Weights of a small GPT-style language model, trained from scratch on English Wikipedia: 0.849M parameters, untied embeddings.
Each number is 50 + 12 x the weight over its row's rms, rounded and kept within 0 to 99. Layers, rows and columns count from 0. The size before them is the row's rms in percent of the matrix's.

# layer 7 MLP up, 192x64, rms 0.257, rows 100-191, columns 0-63
104:38 68 50 43 40 42 82 51 46 17 54 64 34 51 61 37 56 47 34 46 56 46 49 52 46 42 28 61 55 55 40 37 44 52 51 36 57 41 58 25 50 61 66 47 37 52 38 58 53 43 56 41 32 41 73 34 37 53 69 49 68 60 55 60
091:50 32 57 62 53 56 53 56 49 59 48 36 75 57 57 36 52 36 63 57 36 49 50 55 55 40 39 54 47 51 64 79 31 53 27 52 55 27 77 33 61 44 48 61 41 70 36 70 29 48 55 37 48 57 56 45 60 38 45 49 50 43 69 62
092:37 58 37 62 56 55 63 20 41 44 44 46 64 65 63 57 57 47 40 44 51 35 73 58 53 54 26 73 42 40 66 53 46 38 56 60 71 73 54 45 36 60 45 42 71 41 63 50 52 43 49 55 34 42 52 42 18 43 62 60 48 58 50 54
099:52 60 54 55 50 62 80 35 44 43 61 55 45 23 58 55 54 54 42 25 37 53 53 48 50 46 60 41 33 57 73 59 60 38 57 64 51 45 48 61 46 60 63 37 46 44 72 44 46 80 58 53 40 24 57 66 65 42 42 40 36 43 65 55
104:62 70 50 46 48 65 69 52 84 51 58 42 42 56 46 48 45 37 64 46 44 39 50 46 37 71 53 56 38 36 61 48 40 71 56 27 43 60 53 57 51 51 78 58 46 39 48 29 56 53 72 46 67 70 54 43 46 49 64 40 61 38 70 49
093:37 77 70 52 56 55 39 49 47 62 53 41 46 36 42 74 42 47 38 39 49 52 49 47 60 55 51 47 56 51 21 60 39 58 51 80 42 48 43 36 63 47 39 68 57 48 51 47 49 58 61 62 34 56 42 59 33 34 67 55 79 65 31 52
099:43 67 61 64 63 58 50 47 69 44 59 54 33 35 49 34 67 37 40 43 31 67 33 57 34 35 38 42 45 64 33 44 44 40 39 68 54 56 68 42 51 49 70 54 52 44 49 61 53 36 46 57 50 40 27 31 76 31 40 50 54 51 61 43
099:55 49 35 47 39 61 47 40 46 48 51 48 24 59 73 42 30 36 38 47 41 56 60 71 70 69 70 51 53 67 45 69 62 54 52 51 68 47 29 54 49 56 60 65 51 43 54 52 71 55 80 52 40 57 50 31 52 45 55 43 70 36 46 52
100:44 48 59 53 48 41 36 82 40 41 48 72 46 64 44 67 53 49 42 43 31 37 56 55 63 46 43 58 27 74 34 53 33 30 46 52 66 42 40 52 59 33 52 57 65 35 51 49 45 26 33 48 58 49 55 25 51 52 40 46 43 67 58 52
082:53 46 51 65 42 51 59 55 50 30 51 48 47 44 38 54 34 31 49 51 64 53 45 48 56 63 39 61 73 64 48 59 68 55 48 41 53 61 63 38 46 14 44 47 44 43 37 44 44 47 70 51 46 27 53 54 52 72 87 57 74 43 53 47
092:44 59 57 38 37 58 40 51 56 34 39 47 39 52 54 65 40 37 48 48 51 52 49 43 36 37 38 69 63 49 52 36 34 57 49 58 61 37 42 64 18 40 67 47 36 51 49 56 33 64 37 65 52 45 58 49 46 44 52 46 42 85 24 27
093:63 62 49 63 39 31 48 61 60 47 61 44 51 65 52 58 42 83 51 63 60 51 47 58 58 32 38 41 43 53 54 44 12 55 70 46 48 51 49 42 53 50 48 43 55 54 70 57 53 41 65 48 42 42 37 71 36 18 37 52 62 59 52 42
096:30 58 63 31 53 54 39 57 33 47 32 46 28 43 39 54 51 52 42 63 58 59 43 67 54 33 39 53 48 66 53 38 64 60 51 46 45 44 24 52 37 54 58 44 43 70 67 51 38 34 20 70 59 53 61 46 59 37 27 66 51 44 41 44
100:59 49 37 64 40 36 53 30 56 41 39 65 45 74 48 43 36 50 48 48 50 54 40 51 52 45 47 61 80 81 56 38 44 71 50 30 65 63 42 53 58 60 56 43 39 66 59 45 46 48 58 52 47 39 42 33 44 55 68 42 44 51 33 20
094:57 64 70 62 54 47 63 52 42 31 46 56 54 46 64 41 59 57 42 43 65 58 33 44 74 43 57 28 43 58 45 44 56 55 76 48 59 91 63 36 59 61 57 52 51 59 72 47 47 49 77 45 48 51 41 52 44 55 63 36 44 49 47 36
092:62 56 73 48 62 27 64 36 28 61 47 44 18 59 51 54 52 42 41 36 36 58 45 46 62 49 68 47 53 39 48 48 68 41 54 69 54 30 40 51 61 27 29 38 51 53 60 59 69 59 53 44 42 68 54 63 54 52 60 39 48 61 53 64
104:42 57 53 54 27 37 34 64 29 59 75 48 40 59 64 61 57 53 55 34 42 64 54 51 51 30 26 39 43 34 53 66 61 44 46 37 48 65 80 56 52 49 70 53 68 57 19 48 56 34 49 47 58 49 52 47 37 47 42 53 46 53 43 43
094:51 59 44 67 62 54 46 63 71 56 39 60 51 48 09 40 53 57 78 55 58 61 40 47 47 41 46 41 38 53 77 51 40 50 68 45 59 59 54 52 69 74 46 44 69 46 64 45 67 52 47 31 59 56 45 43 48 43 67 44 46 54 35 56
106:51 48 44 48 35 44 52 68 63 50 68 64 27 37 52 58 48 53 42 61 62 42 47 40 63 31 50 54 26 72 37 43 40 42 29 52 35 47 29 42 63 54 23 54 44 56 54 52 60 42 44 57 29 47 77 60 49 56 48 43 65 55 28 44
102:23 95 32 43 53 55 58 75 47 60 67 56 48 67 48 52 43 42 53 63 47 39 56 63 36 57 44 48 54 58 56 40 62 48 59 65 45 37 49 60 50 61 46 50 47 70 57 42 46 68 52 41 60 41 32 58 38 49 66 41 41 71 47 45
097:50 42 33 48 57 62 12 55 60 35 48 44 56 33 44 75 46 65 67 42 34 38 54 44 33 53 44 44 35 46 50 46 47 56 45 56 60 34 48 53 42 50 48 41 27 42 34 33 54 48 50 59 38 69 49 70 46 61 40 42 48 40 82 46
110:43 41 47 63 65 60 49 49 48 38 42 41 29 41 38 50 30 46 62 54 69 59 47 44 64 45 71 37 61 51 63 64 65 57 80 35 43 43 35 54 40 59 66 46 56 68 46 30 49 64 51 43 64 19 59 61 49 54 65 47 63 54 58 64
100:62 43 41 64 42 41 48 45 63 47 63 60 37 55 55 49 38 75 38 66 52 46 22 51 28 72 41 41 57 48 61 31 46 51 53 45 39 45 36 41 50 23 57 41 46 36 71 53 29 58 49 43 37 40 69 72 62 55 47 50 47 49 63 39
101:44 53 27 56 45 54 47 35 24 47 76 63 69 42 41 43 59 46 56 56 58 56 35 56 45 55 58 28 61 66 64 35 39 55 61 59 73 56 66 61 60 63 39 61 55 57 44 50 59 38 39 58 40 67 65 38 41 47 48 50 44 23 59 69
094:54 41 57 61 54 57 44 50 37 49 36 36 46 55 42 27 51 51 65 45 53 53 62 59 35 50 42 49 46 47 44 23 59 27 70 42 15 35 47 51 73 61 47 73 46 47 46 23 61 58 45 42 47 33 49 33 39 60 62 32 52 47 42 50
098:58 37 67 57 42 43 48 72 40 73 54 69 76 47 45 49 42 40 69 52 52 56 52 60 59 35 50 56 59 55 52 73 62 40 66 56 47 72 54 59 61 60 50 50 35 59 41 59 53 61 33 60 71 59 63 66 60 33 48 35 63 40 28 51
103:52 54 54 38 76 54 70 55 66 27 67 48 47 45 62 67 44 51 62 40 65 52 40 60 56 40 38 83 68 56 63 26 62 75 44 35 55 36 52 47 56 61 53 40 52 57 51 36 42 27 56 38 43 47 59 38 55 53 49 52 45 36 58 43
102:60 61 43 71 37 48 41 62 39 59 73 58 46 44 45 62 40 33 47 71 27 57 54 46 77 48 56 55 42 81 63 54 51 62 37 39 62 27 58 58 56 54 71 52 40 49 58 47 47 32 63 54 52 60 42 43 46 64 42 28 49 64 57 50
097:62 32 43 43 69 43 41 51 47 54 60 40 41 65 46 51 48 48 49 37 46 55 43 37 51 70 47 49 46 34 48 68 44 47 67 47 52 68 34 64 42 44 47 64 74 47 28 34 61 66 21 26 46 58 42 42 54 23 34 55 34 57 43 50
098:60 64 60 46 53 58 51 48 47 72 57 63 56 41 53 71 44 29 46 19 48 58 56 51 75 54 49 51 59 41 67 52 34 39 83 44 68 55 53 49 60 28 46 53 61 43 72 59 51 49 59 75 49 58 47 69 56 43 51 60 50 55 61 43
089:65 55 52 43 39 53 63 44 36 50 39 37 74 54 41 51 51 41 53 47 36 58 63 45 49 57 51 75 31 32 58 42 57 48 41 67 55 45 49 52 45 55 60 55 50 55 33 39 57 57 61 54 65 22 30 79 40 69 31 43 50 77 54 38
101:30 64 57 35 51 45 39 34 34 47 52 47 37 69 44 61 39 34 57 60 47 34 36 57 52 65 61 84 46 52 63 38 48 66 56 41 62 58 35 63 51 41 46 49 28 67 54 49 47 44 43 41 73 61 49 62 43 36 56 49 37 31 62 33
107:54 54 47 58 27 49 51 42 70 27 74 41 63 55 40 21 78 38 49 40 61 57 36 49 30 44 31 64 69 70 55 54 61 44 64 59 57 43 61 48 52 40 66 50 65 41 45 53 54 45 58 51 61 73 51 47 54 37 48 56 50 62 41 43
117:65 34 50 78 71 52 28 49 71 39 59 59 41 53 63 42 33 57 69 44 56 47 46 57 34 42 43 59 33 42 69 60 41 34 45 62 63 55 55 40 63 48 64 63 74 43 55 56 36 43 36 64 47 56 37 60 60 41 53 49 60 59 32 63
089:48 44 62 33 62 49 33 67 57 61 65 33 51 44 52 39 45 57 53 59 38 40 44 58 73 56 54 48 32 63 47 61 79 70 51 57 66 52 44 56 48 54 64 52 60 60 64 63 43 52 61 40 50 41 68 46 39 47 54 77 57 27 78 48
102:61 47 37 54 52 42 42 48 57 48 50 63 57 57 62 39 42 42 43 57 46 31 46 35 47 58 46 63 43 63 46 48 67 40 53 61 48 27 43 44 26 26 51 36 63 72 50 39 23 29 63 39 27 35 51 69 40 37 42 71 49 38 55 54
092:49 56 45 56 50 59 62 26 60 46 54 53 36 40 58 51 47 45 43 49 63 49 86 47 51 57 50 57 50 47 51 35 56 69 54 75 69 42 43 42 51 56 40 76 30 60 46 42 62 66 27 51 48 36 29 61 54 30 70 48 40 55 45 37
109:65 32 52 43 36 33 58 58 60 54 53 52 79 58 68 60 49 52 63 32 43 64 48 36 47 61 36 32 58 40 60 28 44 57 65 41 53 43 54 56 57 56 42 65 61 43 81 39 36 56 58 31 47 56 47 53 57 55 72 33 54 44 59 30
104:49 53 56 46 36 47 46 56 60 68 44 44 48 43 51 45 72 60 75 60 45 50 66 57 43 14 63 54 35 53 70 43 65 57 46 64 32 15 52 42 55 50 54 60 52 59 53 41 29 58 63 67 32 50 53 67 49 49 59 45 42 52 66 52
107:40 57 61 74 52 56 34 53 44 31 45 50 48 47 40 59 53 26 53 54 62 53 44 43 44 61 48 68 44 68 27 58 27 62 50 51 48 36 45 43 37 62 62 56 57 28 33 57 48 61 59 40 40 57 52 31 45 77 74 41 38 70 51 51
094:32 26 27 41 56 66 41 52 73 50 69 73 49 62 58 45 42 56 45 32 27 50 56 48 37 61 35 58 64 53 34 42 36 47 47 42 53 50 41 48 66 42 57 47 60 59 42 68 40 49 67 58 58 46 48 52 24 65 44 52 76 40 44 53
095:67 43 57 48 54 65 44 54 59 23 49 37 38 58 64 48 45 51 65 50 37 43 33 55 60 60 52 43 53 48 55 42 36 46 76 61 38 52 63 36 27 67 51 40 34 59 53 59 67 41 18 62 76 45 57 42 44 54 65 39 64 58 66 47
111:67 51 46 58 50 53 38 51 61 37 59 56 35 54 64 44 49 44 50 47 38 68 43 45 26 54 41 53 65 63 66 45 29 18 37 55 54 50 75 54 45 34 34 54 41 33 61 58 49 72 50 55 46 65 82 48 53 41 60 52 58 70 49 42
098:43 46 30 50 27 74 55 68 52 57 35 42 42 55 28 48 54 67 34 52 63 49 48 42 47 45 61 48 62 37 58 65 46 43 45 36 30 36 61 53 51 41 46 58 45 33 35 54 56 45 79 60 63 47 63 41 50 30 64 25 61 37 41 44
104:70 60 51 69 40 35 43 59 41 39 52 23 68 36 51 38 56 59 30 52 51 46 50 34 67 58 37 45 28 48 43 46 45 45 57 46 42 20 67 48 48 54 35 44 61 57 53 48 51 53 78 37 58 45 38 53 55 52 54 41 60 78 52 66
101:81 35 52 56 51 44 68 33 55 42 71 31 44 43 49 46 40 45 39 54 62 37 39 68 68 55 63 42 40 38 38 47 50 37 51 55 43 41 34 44 63 36 47 32 55 33 36 42 51 58 55 46 35 40 59 48 59 50 51 58 18 37 42 27
093:39 57 62 50 42 61 62 50 55 65 56 56 46 62 32 66 58 53 62 66 66 64 53 65 51 41 61 61 37 56 60 29 31 33 36 41 54 50 47 63 43 52 51 20 38 41 44 39 62 64 17 47 39 43 56 56 37 43 51 38 25 58 59 54
090:46 79 71 50 37 71 51 50 43 38 59 47 52 52 66 47 52 58 46 42 43 46 68 77 41 53 64 70 50 55 41 40 39 39 38 45 43 31 23 38 50 44 50 49 30 53 57 42 62 44 54 43 22 45 49 63 64 64 39 51 49 37 30 58
091:39 31 52 49 43 43 83 50 44 31 32 46 28 59 55 52 48 33 50 49 31 40 44 50 41 37 29 48 56 58 47 42 46 52 53 65 49 69 39 71 39 58 55 44 47 38 37 40 53 47 57 52 44 32 36 15 32 50 56 47 35 38 55 61
102:72 29 46 68 58 44 33 53 35 47 72 72 83 50 52 60 61 49 44 61 44 43 43 43 52 46 42 43 50 42 52 41 66 37 55 59 56 62 56 34 67 62 41 45 58 77 53 55 45 51 81 57 51 55 47 73 48 48 52 46 57 36 50 36
097:60 45 42 34 51 56 72 61 44 59 55 60 53 29 26 51 47 60 48 57 55 57 86 75 47 65 36 56 36 48 43 59 64 55 41 38 60 42 57 50 58 67 44 70 61 40 40 59 63 56 46 61 42 61 37 56 55 49 53 54 26 45 53 77
110:48 32 44 52 62 59 39 53 56 56 34 54 31 55 61 33 60 48 45 59 69 39 45 29 25 34 46 54 45 55 34 44 28 47 73 39 32 63 58 56 54 49 66 56 50 60 50 45 25 46 51 57 52 23 28 44 29 62 45 56 42 57 53 49
094:25 59 53 30 51 49 46 53 38 65 31 42 34 77 43 56 29 74 38 57 41 53 64 62 61 71 44 41 30 61 70 35 58 44 44 49 66 70 51 63 52 58 63 67 50 51 39 42 38 61 55 51 37 58 43 39 46 59 45 52 46 55 38 62
103:64 57 48 34 69 54 45 47 37 77 60 37 45 29 54 46 58 36 38 63 51 38 54 55 63 49 54 36 39 31 44 49 52 67 27 39 58 70 50 50 53 44 58 30 32 63 53 50 84 66 49 53 56 35 47 44 41 64 47 55 55 29 46 53
095:63 58 61 39 49 71 33 33 57 44 35 30 47 48 38 40 43 56 47 50 26 58 37 59 32 57 62 56 60 78 69 32 36 39 43 45 71 50 44 65 45 55 54 48 53 50 54 57 54 55 51 57 45 41 36 73 39 31 40 39 69 37 40 63
096:55 52 44 37 59 60 62 58 47 45 34 52 59 56 64 39 62 57 37 49 67 33 25 69 70 76 51 48 45 41 52 27 55 43 62 39 70 32 45 49 38 46 48 55 50 48 40 47 47 51 52 55 49 52 30 51 46 79 71 56 23 62 41 55
085:40 46 43 45 61 73 49 50 57 41 44 34 55 65 33 53 50 55 16 49 38 78 67 57 32 55 33 58 30 43 41 64 51 55 49 58 38 38 32 50 65 47 44 63 54 64 54 50 47 44 64 47 65 51 39 63 43 35 40 40 27 70 50 50
097:60 46 36 50 34 41 50 59 52 55 45 36 68 54 40 64 58 49 63 42 54 52 54 51 73 68 29 70 58 54 56 48 44 53 49 38 43 78 46 58 53 66 36 45 34 51 60 68 67 44 51 62 58 48 47 69 55 51 39 59 89 49 65 33
097:39 28 43 55 62 51 33 52 63 45 66 62 49 38 53 56 52 55 44 52 63 73 59 41 53 71 50 67 43 34 38 64 41 40 42 32 54 49 46 49 44 63 58 46 42 32 57 68 40 32 53 67 44 58 31 38 63 25 40 42 39 42 28 72
103:50 41 56 23 47 59 61 41 42 30 33 42 65 36 38 43 51 25 32 77 55 42 39 33 40 41 74 33 48 55 46 36 52 61 62 44 51 62 36 40 52 55 48 43 56 54 50 58 57 41 55 46 30 74 52 33 35 51 58 36 35 50 59 58
112:30 66 54 64 58 27 49 46 68 39 54 57 67 61 54 54 59 57 49 71 56 53 27 43 48 56 53 37 26 74 65 65 43 54 37 44 36 41 39 55 52 50 54 33 65 49 53 54 31 25 37 47 43 43 63 60 38 44 47 46 37 30 41 45
111:72 14 61 63 48 51 61 42 57 43 49 33 61 56 63 53 42 45 42 58 49 52 52 55 28 55 72 60 55 49 44 30 41 40 37 53 54 68 36 44 41 70 56 36 28 39 44 36 62 51 54 43 62 62 45 73 34 58 45 56 55 37 57 34
101:44 63 42 36 56 51 62 33 80 55 36 53 46 34 42 23 49 80 36 63 34 54 29 57 63 62 60 42 52 68 54 52 43 49 60 61 61 38 56 34 57 32 57 60 46 55 50 41 50 55 47 34 52 42 48 50 50 69 58 53 54 44 19 58
101:77 46 54 45 47 39 64 59 58 48 46 55 39 57 58 55 48 55 33 54 34 70 49 06 44 47 31 56 36 38 36 44 34 66 45 43 46 36 34 52 53 47 48 51 24 52 62 66 43 40 60 64 71 50 54 46 62 49 34 55 57 50 47 36
103:64 42 48 67 51 44 55 53 54 50 48 59 32 47 60 55 57 58 52 44 57 66 62 23 58 58 50 54 59 67 40 61 35 39 51 47 53 53 39 57 39 69 36 53 39 59 67 62 77 77 55 54 27 64 67 64 32 40 49 44 59 52 53 78
100:67 52 56 48 60 48 39 42 55 49 25 55 46 52 82 32 50 66 38 40 52 58 48 62 40 56 63 41 36 53 72 50 54 42 53 35 39 36 50 43 37 36 30 61 49 18 66 40 34 54 43 58 49 28 61 50 32 41 54 48 52 47 54 71
104:46 40 62 61 70 52 51 45 36 72 25 44 48 56 51 29 64 73 35 69 58 51 44 50 28 45 51 55 33 29 70 48 44 51 51 59 52 48 46 54 46 53 38 80 54 37 58 41 62 49 47 63 41 58 55 67 23 62 53 47 46 50 62 61
095:48 59 69 63 71 55 48 21 24 54 39 56 48 30 46 46 08 57 30 43 34 68 66 46 56 48 51 47 52 40 56 51 43 42 54 52 67 53 43 56 52 63 50 66 39 49 38 43 63 69 43 34 49 48 53 45 55 59 69 51 50 52 44 47
108:40 44 68 53 41 53 71 73 71 41 58 44 58 32 62 61 63 42 54 51 63 49 64 45 63 37 42 56 48 58 39 55 63 44 51 52 26 54 67 37 45 37 36 72 48 33 57 62 58 57 60 42 73 39 66 54 74 58 42 67 47 44 43 35
117:63 79 26 28 58 65 59 61 43 55 51 61 51 63 53 21 61 42 64 42 47 74 59 42 44 33 54 57 61 55 46 41 62 50 55 61 37 65 51 63 40 78 37 45 50 63 37 43 52 41 55 44 49 35 50 61 46 64 57 33 52 62 59 45
093:59 42 64 58 34 43 28 64 41 65 57 44 46 57 60 54 49 43 39 52 50 36 41 68 40 50 69 37 55 67 47 49 74 38 52 56 45 24 57 52 58 47 51 59 37 26 55 69 81 38 45 58 43 40 60 45 44 56 29 44 55 50 76 52
086:58 41 51 46 39 47 59 41 44 72 56 41 61 57 41 34 54 64 54 65 56 38 68 53 18 54 60 35 29 67 39 55 51 65 40 65 49 43 52 64 47 29 25 51 47 67 40 73 47 46 50 43 60 50 60 53 37 42 36 37 75 55 46 61
105:54 49 49 54 39 28 67 51 43 63 58 43 54 34 48 54 30 39 48 54 58 61 72 28 50 50 47 40 43 27 56 53 14 73 37 49 33 49 40 57 36 55 40 51 67 50 43 22 48 55 54 58 45 31 50 34 55 34 46 63 54 50 53 61
099:43 38 59 45 29 54 36 75 33 48 46 50 77 56 48 53 43 50 28 63 47 54 39 35 64 48 46 60 29 56 51 73 71 67 36 32 27 69 61 53 46 61 47 62 50 50 54 63 61 43 36 33 49 48 53 30 47 47 41 55 58 61 48 47
105:46 49 46 32 51 57 61 53 60 29 58 54 64 46 47 63 41 50 37 57 72 37 52 52 59 42 62 62 66 51 68 67 45 48 67 42 48 67 40 47 43 66 61 76 55 56 58 56 55 46 48 45 65 15 52 37 61 63 50 32 25 65 64 53
088:34 36 71 50 39 55 62 56 47 36 47 56 56 51 61 51 49 49 63 46 90 30 47 51 36 57 66 38 76 56 41 56 44 57 64 46 44 47 50 54 57 17 57 36 43 38 50 51 45 47 63 60 42 34 44 71 64 52 47 46 68 45 34 45
089:54 30 57 24 44 43 48 40 33 46 39 36 67 66 52 65 63 80 46 52 47 49 49 68 77 53 58 56 57 51 65 42 50 71 44 52 67 34 53 38 51 58 62 53 46 41 47 46 38 49 35 39 49 42 57 45 50 33 56 68 67 34 44 28
098:56 38 31 61 49 49 45 42 26 48 51 46 62 79 55 33 48 57 47 58 61 35 50 49 88 50 41 66 34 62 70 37 43 57 50 46 51 60 30 58 51 37 59 54 45 63 60 49 44 36 70 39 40 49 55 54 66 43 47 31 35 42 36 56
082:41 57 50 55 31 50 61 68 39 35 56 43 44 50 64 51 30 44 34 37 45 50 32 55 24 47 49 54 28 17 45 55 49 57 67 76 42 34 51 38 34 45 52 42 48 50 62 50 57 50 72 51 46 49 39 52 72 55 22 52 54 46 40 53
106:28 24 38 51 49 55 63 43 69 22 66 58 20 51 50 41 31 64 44 54 60 47 58 48 36 42 54 33 52 70 53 49 49 61 56 54 70 52 41 67 62 50 43 53 73 44 55 45 39 49 53 50 46 63 57 66 34 61 53 63 60 43 71 45
095:60 42 57 56 57 60 44 37 52 64 45 62 54 58 32 40 68 63 56 62 32 41 49 50 45 72 37 59 52 45 74 44 48 44 34 51 60 47 39 41 78 46 48 89 25 40 50 31 59 53 43 55 57 50 39 41 48 48 28 51 32 50 45 52
094:57 41 43 46 67 56 24 46 46 35 62 44 44 41 26 48 59 58 66 43 60 49 58 67 42 41 58 37 31 46 50 40 28 62 42 56 47 40 44 45 34 84 70 78 58 35 46 42 44 53 40 42 70 48 65 43 45 51 63 51 58 56 44 55
111:76 47 40 46 30 39 55 61 53 40 44 27 37 37 58 38 49 52 47 64 33 39 16 57 37 72 47 54 45 63 38 56 37 57 39 39 66 30 37 36 42 48 60 50 51 53 38 76 70 64 46 49 43 60 53 46 52 46 54 60 57 37 57 46
092:57 50 55 67 39 44 50 43 72 52 57 51 46 44 44 62 70 59 40 35 61 38 58 65 44 28 54 64 45 32 35 41 51 42 39 40 54 48 43 31 37 86 51 46 37 46 49 42 48 56 57 60 55 69 30 40 60 45 19 57 66 41 39 48
104:63 46 44 31 53 51 50 35 73 51 59 63 47 65 61 40 53 78 67 56 26 68 46 52 53 61 50 41 58 52 40 44 59 27 51 55 55 39 41 44 51 44 55 50 68 52 54 60 66 58 52 70 38 53 21 53 20 69 66 50 49 45 56 51
101:64 56 65 55 68 26 60 66 57 50 39 55 65 30 67 47 49 43 52 61 47 43 51 40 59 45 49 69 37 54 38 37 64 65 50 57 56 60 33 42 47 50 73 58 43 22 43 38 48 28 57 51 55 59 27 39 57 31 39 49 54 71 41 45
091:37 60 49 38 50 26 56 41 63 33 57 44 51 60 42 35 53 53 41 45 44 37 51 31 30 43 49 66 47 67 47 68 63 26 23 46 61 30 40 52 46 46 58 60 56 67 53 54 66 39 30 32 54 54 26 64 42 51 55 55 65 53 35 55
095:50 49 53 66 47 58 67 46 52 40 76 33 59 56 28 47 40 51 73 61 73 56 39 69 60 58 43 70 38 34 75 36 51 36 50 39 52 44 57 72 27 43 61 43 51 67 57 60 50 63 49 38 42 59 55 41 42 52 43 67 53 41 43 61
097:41 67 53 47 54 41 56 70 79 51 38 30 25 34 67 70 52 43 58 44 47 52 39 33 65 67 56 53 42 37 56 24 30 41 43 32 57 50 44 61 55 44 50 58 65 42 40 49 45 37 52 52 59 64 61 47 42 44 67 64 34 38 45 43
101:30 74 30 58 75 56 73 38 69 51 66 52 63 62 61 48 48 61 40 50 49 52 36 67 69 30 50 37 50 44 50 44 40 44 61 45 65 40 38 52 51 52 65 58 60 53 53 76 31 47 70 51 53 55 56 53 45 56 72 50 49 63 65 54
115:56 47 48 48 47 47 30 52 40 79 54 38 67 65 55 36 80 48 52 41 49 40 51 47 37 42 39 41 32 40 68 49 74 55 44 69 43 31 52 37 59 40 26 56 54 53 46 52 50 55 54 75 45 56 53 52 58 33 55 45 34 37 61 73
103:51 51 63 61 48 66 54 36 55 43 47 58 60 44 51 33 52 52 74 52 56 38 58 63 62 54 17 54 60 39 53 20 60 36 48 51 61 53 35 53 57 33 65 61 29 70 50 48 66 74 63 57 36 57 41 53 51 43 54 60 27 50 59 39